{
  "n_layer": 10,
  "d_model": 224,
  "n_head": 7,
  "n_kv_head": 1,
  "head_dim": 32,
  "d_mlp": 896,
  "vocab_size": 1024,
  "activation": "squared_relu",
  "norm": "layernorm",
  "norm_place": "pre",
  "norm_eps": 1e-06,
  "positions": "rope",
  "rope_base": 30900.0,
  "rope_fraction": 0.5,
  "qk_norm": false,
  "attn_scale": 0.177,
  "bias": "none",
  "tie_embeddings": false,
  "parallel_block": false,
  "init": "normal",
  "init_std_qkv": 0.0325,
  "init_std_o": 0.00727,
  "init_std_up": 0.0325,
  "init_std_down": 0.00364,
  "optimizer": "adamw",
  "lr": 0.00109,
  "beta1": 0.9,
  "beta2": 0.95,
  "weight_decay": 0.11,
  "lr_head": 0.00522,
  "grad_clip": 2.0,
  "warmup_steps": 419,
  "schedule": "cos",
  "final_lr_fraction": 0.03,
  "batch_tokens": 16384,
  "seq_len": 128,
  "doc_mask": true,
  "train_tokens": 145200000,
  "steps": 8863,
  "dataset": "wikipedia_en"
}
Each number is 128 + 32 x the weight over its row's rms, rounded and kept within 0 to 255. Layers, rows and columns count from 0. Numbers have three digits each. The size before them is the row's rms in percent of the matrix's.

# layer 5 MLP down (transposed), 896x224, rms 0.0392, rows 804-895, columns 168-223
086:168145127169147160139136124141152163109121129190159120177157158144142113123161115094069087100116125104092103109072168114136128149129100151158145141102155135100124115115
103:093127153149182126112161191145115133171196085155121130111161138131156098139112120142135097146112072107118110106163115118092120107081137137120143093116107119073160146119
100:126096142067107121158165157152123182188129146184109124110142160107113112121188170143078115129108156170186124140079131168151152095150123108086105083094119056136213126086
096:144158190126115105142152175114141167158198106142151073119165116127147119135112152090145143164093188104116123120148097095228072131127156103165129192144107121100128092107
094:165129061087115099157138159122132063162159114161064148160115170131152063094073123170125091139128150142130157158158140120197104168142117097089141183125126125142137167091
099:150115140126151113172144098138104125129097115138083128116164113104153107115144150106167195099112067098110159135131142147102121087133134133110094113111157142121133086101
099:126108122114138165136156132143109137134117187106110146099102192136101104111134165128140101160063095067146109065142116147122117079120133144147112178147131117133093168110
099:182169104092075113156110128114114134060154119112125194121137161044072110137179109170081166075165140141103089134161078076058127203134112133138151119144120143149178170182
111:127118085080133121072122133110112159127167126152168087161183153151074127075132150183084088127149104110131109091169116095170166106098114146122155088138110136174091084123
103:183134061117160120089118150086092198126175110158118112118111116117129153137121142115089099104149124107109159095152087118109162191079137172144188139092138134097125131057
091:166163097105158083137132122070122164150125091143142152083161087125114203120147108116145169093064123112080133160135121089129132145209149144089114160121163097091180152151
101:153104094112109168184103125113117115209163127130149121171146128141125151110155134163122161138128121086173112136118154117098140145137109131107098159120073104100149085172
106:059157144144159104090162112083163101104154167084101176123157130148099070103104114069159151105154086095097138101190094095144142182173109102136080110131102156099145119127
092:125084179106176117132116138136160101151078152204135136156172129163148103135118085181083150194122127181088091164145105132186120121138137132095142132181162156102134149159
100:140127123150151144089151145126184110133156094119135088132153145126057135127115096050123109125099063089073131129121106126149114089173068146154112095113104143170078093095
101:111117155133151137117156160125144071141162191073103080123089147147143126091167133127127089190135135146167055128125179120124134083186110103178124074143101099117123101109
091:138098075096138165121191122154148110155096132150137141169110106144135093138118129139151150145076150195130121122133128113142123169134100149196087151135143177089084129095
098:099150126146147130107160159194114175099095156112179124103082090118179148102128128104131061138139192169142135112126135186079166163107116124109141135171187157133111105108
096:130115095145160067163125128120147127150157113163101099092131161116205126137116144190114115161130186097105096101119175134134107073121084139129065133137056171162076099106
089:122094134057092137097148121123193153127176113135153121177096131138157123127104094084151124114106129087129154149131169110121127149100136141109103165145106091118081143136
098:131077160100140165089152166184098155181137104112127169086145166100069116088154106106100137139093138102161160084077113069141085123102180129137133148070169152094148161100
098:156135098133149146138108082110145093184147107133112077142123077155093145098123180110098142161159115091141089175099063190080117148197104128196102115133105118223133107090
099:096149184142121149087135096083074114198170075104084141194076122151095193144143092082087114091086088153081139138112104081090126074099154123114166128075125144154112112131
102:077102124133060170141134100083126072136126170093160121142095169116081152117115113195156106067136125133120090115136149178156100173112116101104143137142178143119158194112
095:106149146160144107103113134150122091142153153146126141105143076171116117102080097103075138157077135102214117112105172100167132144153110130108175124136064137138121136122
108:082073174091103171114171094116149152144140138182112138137104144118088158134124149157102098169114114138101124158130160089147148096085121113062144133115156146095158141109
099:108094112118117152090157105143130157108103115137125175133123167148119120088083125084125139123109122155123083159116144126144122121171065177072123093137142107084101137120
103:096148198111131118107145112121126109117128160119107132084101082170143146125142116149166138144153175128092108120183099114131177096127073118128181100138102194105167113165
093:102147062121115142159083173152116085138142180147152156107126100105151148133136126132135179093167085134123113132166143143105136117119095054122122141114134064107104138130
097:136133108102138171108108121097104138116121120147114155125124129169132134123102154147110129098132080165143091094164159152148101155141070081142176139176162135158131150118
096:115110097148204120125094116142110108141119076133149119156111115067110173150136091101126126047164120150099150130142119137177125155158112160165147114056183159152135102060
102:136159162158170170056149142135119130122107162121152073097119100145063138157124129112136053180182091137140192150126127138114076101126141112174193137140140097158186160108
095:127095092072150092136073150147090126177197152115127142090075155129141140134142138152109101165057064121216149103160132176121128122135085125156122146147096139124110144084
100:098112107114181101125077151151147112157142146086118118126122142121174100163134144143132134106069120156178114104134108174161133113116120119108105137111147130076083128128
099:122157168156176084122140124132122158159138129178148139086156170158144156110118154144137130133151131144112174161110139088071106119092131083113149126116178165128120141181
094:170138164123122137118143104147177143165138133173128087122152112141153161132141177094143132067077123105093164145093165088138101111140126109131091114096099057161108121088
106:139127077193116085151081140157182161148147103129128097123129121127070192151161138131103177096113052114197145130131141103111178092135129156107133121149118101114169131152
095:127215091143173175143160145164102120111125143133066114179137116055186160138083136093116109193106151132122146119131127100101079144116103111103136115139091143192136109195
099:129102085135174101188104126165090081078088118111176129101136135138098144073178140179099045162165111106157092106100148117165186122145142134165077085157170129125179146128
098:141157181127151133163155122126191156100186080140076141112150163112142079102138107094186111134151147069140090151120049092120125126069117135191157149161138123081103173094
093:162152147113149126148168082149084172048079095134183127091103112127163134095150156101145101120070143095149139135157190101103141104153113151176148131113103082150078157147
104:138088158132132107158102152126166081078069150099168122112159132153051108126217128129125059140138091142159133114114152097181118160150099129131095135159147128163081099141
097:114106134120111123078130139145134133178133078148127130148100134132077124132100121123093189107147118091048162142126096066111117099154203122119129094082113179127063123131
094:099118121135158133091060194152116117142161118085108142148108136175064106129136063070161090093069142083091125148123125117118169116161154151125089103168199181108137112131
098:174113100113180090085093148134101096163098096133165170201151084116135057116175121073169117098055079148120076161110090085158140149163097189095125120093075118129126160121
093:124168135126176082166091174161151124107108097161123142156144111136117138113092063134113114161143179102129104079126135118149097124143096112081086062143124149143146178219
106:137119124094147178117163177118165165155101152193120124103125121106174153117196139121102152125153144112157120096069119147122054146143171144122111172207102124094080110140
105:061098128095099144138094112137105156133065124140124117116162157147086101126121156222164156096149132114128164120153131111138081112142126141076159105102105119111106104136
089:134060112117138159088099097110126136140178152149184164147158095188057101185102118172119147171143085119144134136110186148191165210132124103133162140118114170127131114095
105:095088146073106152104130137151149114077164123138070128138117172089157162127122118131098132120109148227145120125067086174118157130096045142092080127077114133170120064128
110:092098137141213086128146056150159169159120086167115114139123135133128117081100167169144135167096080111103154102190141151091142066142154152182137075155141127105104107161
096:061133146092159119122132122172136128111125094064131079118099155199157115085109183093092137110137106112073141189154132154121113137153158113077093147133096170143090192136
101:140054153142136163166169158157114158106113094097154132165142189135096096151147176169091132163091131095148093129172124096172164149113179137106160114145148109128150093144
103:069117143144124161170141126121095157122135136085118126117091122149088157145087136152128137183148196164152128046155061131157153095100128014152176156181082119166108159118
100:108111168103128128161192218168097132090142173122129163157094142122131119135137106110095179180078072150143149124195180118154112113189097128120079104119149111128095168073
100:147125176118093149126183123104098087179146124145154109098136111138173128138122092156166125158127126127137088101088183141165137100136111106112116183121110185071060121104
102:114112131106111152061143179118141128125015069111161150144152157148185109182066174134155156165181094123117151144113109149111110145102213147131125097114143178143081142128
103:091110152102158123137102173136125060121120127191173110104108099112173141150104104145018193091085186187084087143179149092087183107111115130140156137132121100142121188140
098:112134170120177143115122188172184071100143160157131140108111155187166133109071139126159157101124113089114092142169146109089116153143138144133160150155039106116126122101
097:119142183155127106096055141130079145093135098140148106130160180155113143158117124086114142170160141093123138146180069103159114069142130137082183124096189098110176144158
101:109149079147172090089134123127128153179202061115100110147140148095074178110131167144110103099101134154127152138138209118133121126178082179141091121148092112173150123143
107:172166135117148102154117071147147077124174175128144109143101117116126124187136111151176106169090120152151120165084102145125154189094123040074158113145140119108154129050
097:159117139148160090082074106133213133158139144114159148135102145133143188179199140071165115072117107117157176163090158109104117172091154159149101117120050123056170139121
099:138069143150104182043074178125083082153171108178107122161163107176083141148089129103176200141098101194115142183122127176105158100157096139088138130116083173144084159129
107:144120128085129154105132146169086151191155132138132105131105127124141148162137157210093130181150123109157182151172119121083127109150104109091084117145162136187155093134
098:066119136145194142094099133114114116132065100129144158152139134126160115100153150106125097153115137073099102108142093146040104083137101165188131146056115142114138150129
110:091145120194115027094190117173131129103127137113131093078143158113156105146083148144151150136102104078169166052138094127094117120062205141165124137108111084195070127143
105:132093111199190140133192132169122167098090107173070170125094096119126193128191128131118185163081159121130078140155174150114157084101137115123133061093126119154088146093
100:133144123134126093068131091153170156179134108087137157178086165108175142126147145123092130091162138130115100093172101124150175113173164147107150140117136074125140175184
100:144133064151118147179173143196089131137113060143154143117131134088101113120075148142115173142165129125134153166082100193155069062078150126130153101156132158111113107085
091:154151146115095164144115166194136106198118134111189141082191181070148168123121094151126114155120070148126097139105163144200067069133137131144124144143121108054109113159
100:144114120116153098094142124178132119134070142141176116115134161099071160203145132147147138060165101116135164098130126119069110120088151123142121081112135140101191118141
094:134125116125149119137118142105133106137118080187132172100118160107102087111125117144102197119144123185080144218137135141130145127111126058090128091150101148142182098144
098:120157156153114124116215137113112115066194099153174132159132118176140084183163100181092124197129140117134123083155114184142143141232161148135153131125117111118125189138
090:152152093175182087127154137141096174127068128163172140101165125105156121141142113105098165164141174092181187095096120109124176168092148065183159161137129128188143183152
094:123093124120170149050115150128127155151138094166144101084191138123066159156099166133115095137135107108135102156145136172118037083143129124133062103105152142117168171116
095:096115107100116058071168121109188098162145101094129163088104158152142130133072155087155157088180102099157127119153142204093103162160120138121124171095123121138152140117
099:118177147156087110138179098140125142176155142162111128088089119094143114104160112133160152129178171146085102142187108155145163118112174071131139105143176089170094169084
101:134186114045129149106132156103074126093135173152095123073163137123141132166138083095101127116142140126104164137106120095110116154168135114134112133113141058144062132186
101:094118168149148128133132139164177155049076137086149116095122138140112104148159138132145122127159149133163118129110121184133132135080170133111072139131110116075101103136
097:103097108165123134087102071125168177105141099166142201181103151109081116134137147136143088173097141135114206133128095119106100104126114154155165109133190105116150212109
096:145117172147109177123163108160139142087133134087116127120154125149117184156154092141185148169140112106105073172140166137122109124135120103150097149126099107157133142161
096:100138116115149119163110166114104117144081142146073129125165131154159118137140178030111138087167037099128170123113039133148140147124159147114169098146135118122196131140
101:130179075051087154149098158096084152154096079192133192150154098147088104104121075089119051142164105132088145120120087142139112174146095105083147172109136125112142173156
098:089113141179110156158195123116142116127132117087125118134128149150095109180132129121085129125118122163147115104150108206101143144140126161149073087074148158140148135097
097:099176123129144108080140138112146109138108114150169142112166109098140209161110092185079105106121156172087134195092095148115100130102100134182153158075117141194099129171
101:131097124171095115164114135108104168142127141116115112173147090123097132169122160166136162170152135087139146118147120133095187151163128158179186146184130099198093096130
098:158079171101187119150160119078141147149096099124140123102155120146122124126170140086108073181126115110107129100049142144133127151179102127081114086179208123107119152125
107:107163096077162128174073128146156117160153108128156119126140108120154108125131115079142152140109194117117130157076165134208122099186122127097141098110126123168153160155
104:091109112107156074178151181116116141109186144109079121127185100118094149062092075140163146140123119162109154167136088158136095134138153128158140138164120132179122087128
103:145097069165175126082183138139133217096138170159065132111121104162118137162084151156164147153185124179155163112109135111144166150052080135159164135075118124126141083157
104:142096118118104140080148150111117090139071126145171131142143129108094160130128087167101123209134128130170174094185089179081117147134145138136063093129110114079114219151
# layer 5 MLP up, 896x224, rms 0.0493, rows 805-895, columns 168-223
103:179080125105133179134174148063079164066046113166109135136145147133181132169135121176119115120183190091153111103098106125124118112070131175123102112082091120108117101061
101:133075105134112112106093138081102102099118168132131136087156106181100133130147145110117154129107133183048144093136103117098146146136119092191127112128115085122153123033
094:158106140084200131132174099099138164151083130103055135149157082110117157093138162174145166118085154092146174159102082119142140105136172140140197068095107114102176128107
096:107122102153095159079134141135142160128112151153112121145139186150159146068199144164119150126137171154129117119126107120152057102114145169098104087141227132146165104136
100:105118152157170120085150118155131127170119144117087116192146123123144182093163158169190183140092107056105147144113112087107142169093125078117109112088108133159115152106
098:154040085169193121201172064145150122137100152123140146068109072095128080154171100094141086122113107068072115124196166124104111086091140118153134139088142086150144147055
096:146170152164107095158163137122144130170140088137041125096057127149111079146122138160136120141101112148117173113202118118147082178184180111080170145113112108129153122075
114:101141119093122130126088082110096139095131101140121152105121118130093127194151114175123120136079145153077154143124141072175184113123107074172121093124157115138130132097
099:151172118183118139143185144122165216143099077140119123134116209163139118119128141095211171057157150131112087121135126115191134103102159152131096139050116136098084123109
087:171054162059106152075161153079093127098138098089068128066128153163146156142127075155137164111142115098124176140110109101126076089130133185121134128135131129106096154096
096:207157119097197066074164091152136176168136070147090151109127122108110082126120163110100101106133117072153120109167160092163087170159152165173147107108132101155120109129
110:119139164172117103106141126065109128107110122087099197123111148099178083153174146067162105051090172086132154131111082124127129197139155211104127031113163144106131129137
089:132118149144074139165175053166089180116114089103109165132144056116146104148117063157159090180123082112096199151109136141135166167130110080187155138108112055182149157062
095:077109126142113134157153104111034182094091139117110161139143125100214110140118139075185178173115173112110182120113133174104141189107107171137101108128146111176143103133
101:128121060156119149160068133052122129108099121126094127112169154134200155131137123105175084062133112163080136213121049111066094119148168144103104128109125105134159157113
092:125122085150083066108111112126126142117118119150112114117151106141170139121100061115112132143143089086120133133161083119121122128149162082086160129140125111138118086132
096:108113159127152121153121173081112154163141120095094089063099096108136152101133137154082125121131106093115149100122087143118145128128143124118128114148170124180161134114
097:095052099118093141111177060161144146088106117117094186129120132149162086151135116172110093168153097135049090090090068132152143132090072167130153176180124174093144146108
091:094039117171120114168097169132139133179106085099147167098123104140150126168154072116117130114115149154131120201141160098099097117105116171095116136139139113125123075106
096:161089114117133142156155108149100141146118093125126117177076102132109119126145079194118086113097136119113087168179064094105139202149141149117155147052135167168149152117
099:159160138154072130129047115101167136050105099181112120111140174123098161091204122147255127111166124093137095101105144107115086080078165115154156157156166119137151113136
101:131175126156088139182099088120063132120138073168135082118082130101114156136160179136083073114101116059086138116126098137170090130103102095115124115142137097140165137121
104:128142162184147119095149089137110127166137052123130096141152163074133106128138188066141111112204181123121175140179140097162097127112155173107150135109118151162124113111
097:108121155134140121046166123096150174089073121118119100128106124116153131107140133104144179127101103187135186151124112067114142138105160160168127103134115180097148139096
102:118080075099136094138107111209102153074091169188077143113136111078125080130124087066096128158140161137065115107144124141159107143129150096140158138142127152167131092147
097:108138121153177172183087124173123133118172118151123072127126119106159119124077136153166196106101180106137140117174116144167100100085109101140151085133147115209119108186
102:100114160102111177150175103145117118149071054105100201116084133120127167099103102157208088158111107128100118081126146111167154075143149094164162072138199172108147101112
091:131085115082105074156162111192118168126100131123096097113083125132205124065122103155139172118132156121103175143138082101105095147113117089146118129102118104130203118128
098:096094115099090172138076096158098154078113141110153163120191134135128080164098118116147171150071166155112172136141139129152143115152145118135157063090126179172119144111
094:069142131048162165150141099157131080112143132121114082096134159150143108152157146117171140104098146089128111187221128154137077082078140152182149119152132078147140108123
097:150160172124111153101201110099108120071095118200141111137188111059174057200146099038127162117152152138128133109145105110094161114136155121142112079130114149144128130138
093:067126112097160125138141102109121144154159103098124157192067159138123102131153202128088086133103141160133180158154103149058135105101135158084139114146126146134157193067
101:141074114122065174127104100088131114152135088105120145110109095166108162082113150136100176108068131110170193118130088130173083164091103185171128085115131155170141142117
099:126152136068146145125144143139120146133110137157104158162112181102124173071171130127147183053087142124116123155159158121107134109091064126196167150092171138128126101119
094:094096134112138124182100109157087102092037053186093155125181170167149126187107109134172130138140129173123105090151156119151117156123124127075169057098157125113165124136
103:129089077114074144149079160093072134109114096094081131077143131098138106084131106167118159062160160121129155105142118095133078166104105138173120076149114091129147127136
097:106092149088095142078144095103141129142170131192111139184098156168153105151143054130086126122100125130126113164125121108161182113099121130104194128106074168173129137103
101:125140064134167101097096160122120097149103110105148115096115129077103098130151080134242177124077041142121161131176132113111128140065201172127110126097164147129157123139
100:152122102125113165107105126119081183077156066147184132094154183111098080161180163073158161104158101106120116146109168065105076144092158107087140112066079172112160101063
095:162209082131125144170147119187153123128075086140083112138061150179108128155162159120142083158098141147134120124105106131128082102120136146115125048123115111132180118127
103:075177075138112166109155168092104138141143151085107135177169179147153143065210197193166170085146156125128077157158149098156129168118133142145114128103092154142141115107
095:173108120128087135162147098074145126094079057153070101072119070099116131130156097127133077120136135120112135133162137159106093153121111129123132090138164112163113134104
094:153170139200113100108119119109135139152107117077090093129184108142160152187138118108120149105172219082137181109169100133106142132101141162154147078151142090114133103146
099:129096074138116088097111079082140096121085135127136120129131144137138121098149094092156095034122132151100112147105099064125164137119147155136161080086119128106148127113
092:140087093113071096141120132136123168095146179114099132135122133126131132138084114145128127105146123123130169131131133092113108134095085110119082143051110167145132096103
107:169089138138133174134155114183138162103137117166162155153176156122101057140072126132177132104091149116081133162179131111100115127140214097136126102078135146201136160056
096:153136113084134119140093089083158091126094070139110134108136132064161118164123097134167151041102114143139120121143111116123109160143110164129239125108150113160095183153
086:186094163164163078092077112146147197068149126134136161147158083109122147052057108087133081143116103138101177148119108141182099155097154089121125163101160190123114120089
108:080115134073104118092190154178138192156181160107089155124139169099111092076117196097158117117118116139067129180108129118134158087112145127112158124158130160156139196137
109:133137097148169096098115128097129140107120142104137075098127135089141161078192117161203120132144142054127108151127140110114110086107182122126214039117125152119154190149
094:141067063150173172122122080182137129071085093173108143052122111062075171100196125097129129132083081092097095145107178153137158108071087180133154158108127187129126089117
100:092097145135154083116176156139049189051101135067169129180120114112123128122148079123144134114114124156118178166131142158140108181081071062209128129126175159127144083147
101:130176095175159090121144155154130133135082091178101118130129107152139104046114162150129143119119141134126148135059122118108101102142175126143143089137134194169146139124
104:150168072131156102173153104122119135102099149089084149158147124123150179112180155127118109116088140126139147137072044089113135177109169147120101105085158169137141122147
099:099147083140136147076139135145130121158066086176130139094120106180108133104106138127141160089124129106181160092188113147184143130107172118076156118162142097193137073113
100:178136109178159150122134109154111074121147101131155178115114055129144169158192117116116120091114108162095134145202088146173149153067101079188192144117157135111109134119
107:112144099151122149149131123146150153131160117104112121162142138114119092072070131158156160123129137123060093189174122147116177132176122097112179136117117151078173116125
094:188082143148159206146165136109119144113102125077112053112131127116136123122063111140172177123115150117101108123200071127170126093156141169120161097102071102122149109120
096:103081126106121113083094120160154114096092153089133179167127138140104113205126120116103132127118169121078128168132097137180125128090126128134161190107116147127137123146
101:089149094182105073149128088131165145097129139125127165169151113155146131076079098149130119148135138088091132217136178104141123120137132184075135155149082122166153116113
109:112132124129153116179141112161081122115132121096139112150133103168102185109117150096126151118047113113095122124140137135134143161123144126094167170129125156108090138092
097:124119130111072169122158130142132189130114127137138135127119100163126145129096126115099168164066097099130147108131178095143142082110111154102157111146157145144120123107
093:150121120144124133150140081155067155086125108102106145125086105104143134124128074095139166089132136100092163145125130148107116123113165082107154197116097135148121106159
109:071119043129122093155091101171093159141054116170121128168132165088127126102136152142192157112137199157105174148125069116080149193089156157142142172116201175102130143145
098:128100082097126129110185084125136172089132093137130036064101116146157145093067160149150150136145167096118174109124107159133196137131139090090132069096153138140115164072
109:069169129147135152145179074135101210116155072118132192123105137114105139120117158117154110147131138095089122133140148170125146143170146118166177118115117126127146151094
105:097131180117144077096162130189128095125128134112148128143168119103136121087085173126164152150110176115069130187162145135128152099177108121137201157155131179176159130104
103:131170136117072165081123110160114091173112138090153100179081156102159124068120127080136081074148121112075119171141053112104113118179126079150169110152106070131139135151
100:109177153155149087162093122139101170159112116125135154179180153083163122086117136108152145090098137097135151179135088097079130095099080145209131092122122129148143120143
093:107106061151100120085103127118136166136112141102096082082126143136129166084109132076135138119161097120094152139126145103155107150148119124087113104135102130144122142134
096:092093136173125155135169129150103116140117094105111104116079198123153119132110127129154163119136102132123144142109093164138105094184154124117134092136141123132125139109
091:133149139111118201078095107162164144116177089087152172181104107100126128162097104103184167134177073082114130075092089102072118125131130093138118101152150124162106168166
103:081143141135081133149148140173158112100102120124148148137113167112174101021174115049168125149115103113133168122082115115077148129155132104211104133130157182092138106131
089:187149129082191144086132077182132097117110126153149103132159131150087173185102150146165143101087067095096138096113133119136047140104145124131139150122091169142157097113
093:160084140142127111127146077080097123081094059141081088122089137133107147146143085121128071059150130069175117098141056111149108082166090155144115129117148152088176121117
100:086105122098103169091149160139075186136175139109153132153147107119131121102165114102167106126139134105137117147126141106219126117085173121146202072099111123138129162119
102:063143089177093120151123097191176087148079117148128168149099141178117098143066125099090148097129113159142120179185181023092115180092149087121094120084116138098129135123
098:130158161167105172075163111122120139163122135089132146158144110145138198148147157098121140139130125121143120117094131124076108094135151110180141097147177128130148134152
097:093124126119103174159148132160117142066091112130154110143105180125172116163078088145165144094125132122151148140123167100152154169113167083183136136110158154135122170088
093:127128133090150147104169068114114097099191128156132071107131141117115088129151089129118049113106126065119186188141103141085108173111114136172179095146099149119101127085
095:150209100124152126124130107171096101156113082120101092129132118145128149146083158184190204151120128078142107136159099121118112157079093151071105120093147151164145167152
098:078073147090126165122167067146077103134176099141077133094102178134144141100179106135128112075053129149124131122190179095125115130149130155139146127126147155111130121117
098:170154168079103123138114072204136082143140128145120114121133079124097146098111186136125223069146111088119085134169173103079113109102181098142122115137152154176130125131
093:153116143102133074118169131110101103101116145143104053140190101152100129138188121086140073092030094164119128133159173150190091167101125132116181141090223056069120160124
095:145053125124065085144169072098128152093121121091108136084153122142145132144171169094145093068165099126165141164150099135146099158112150141116133184119120105136163060073
105:095124128143128185123061124067107123125115094134141143176171129140154113083108171112161088127170207144090107214088195116134133163069125128159114071070130125128122125129
098:089080096185176077094064149115125173172086148158106086123184126161157119140154131141102149149132141127129118146132136060150147104096142126172182172156124182097153172086
106:155080153184133121119192107155145143180103115139126124098045153152088182106188127112151113100105179090107146134078116139158135147137135122127136115112132088143134098109
100:124125113201127112139131102139119162156138094133156193105085143161140102141134207119174154156117103119128155132127173099138201154141147110115193133090081121193132185136
107:103112148138120179148196114094203198129138135106099114120163073083136124090115130122141154086076161131124145123132132064134139164125089125175151171138117134121086097101
102:113073083114175135101153187138137140155223130114114100154138154165139124129174088150158120087102125092106125146098131144143078089102155114137159080122101110127123122083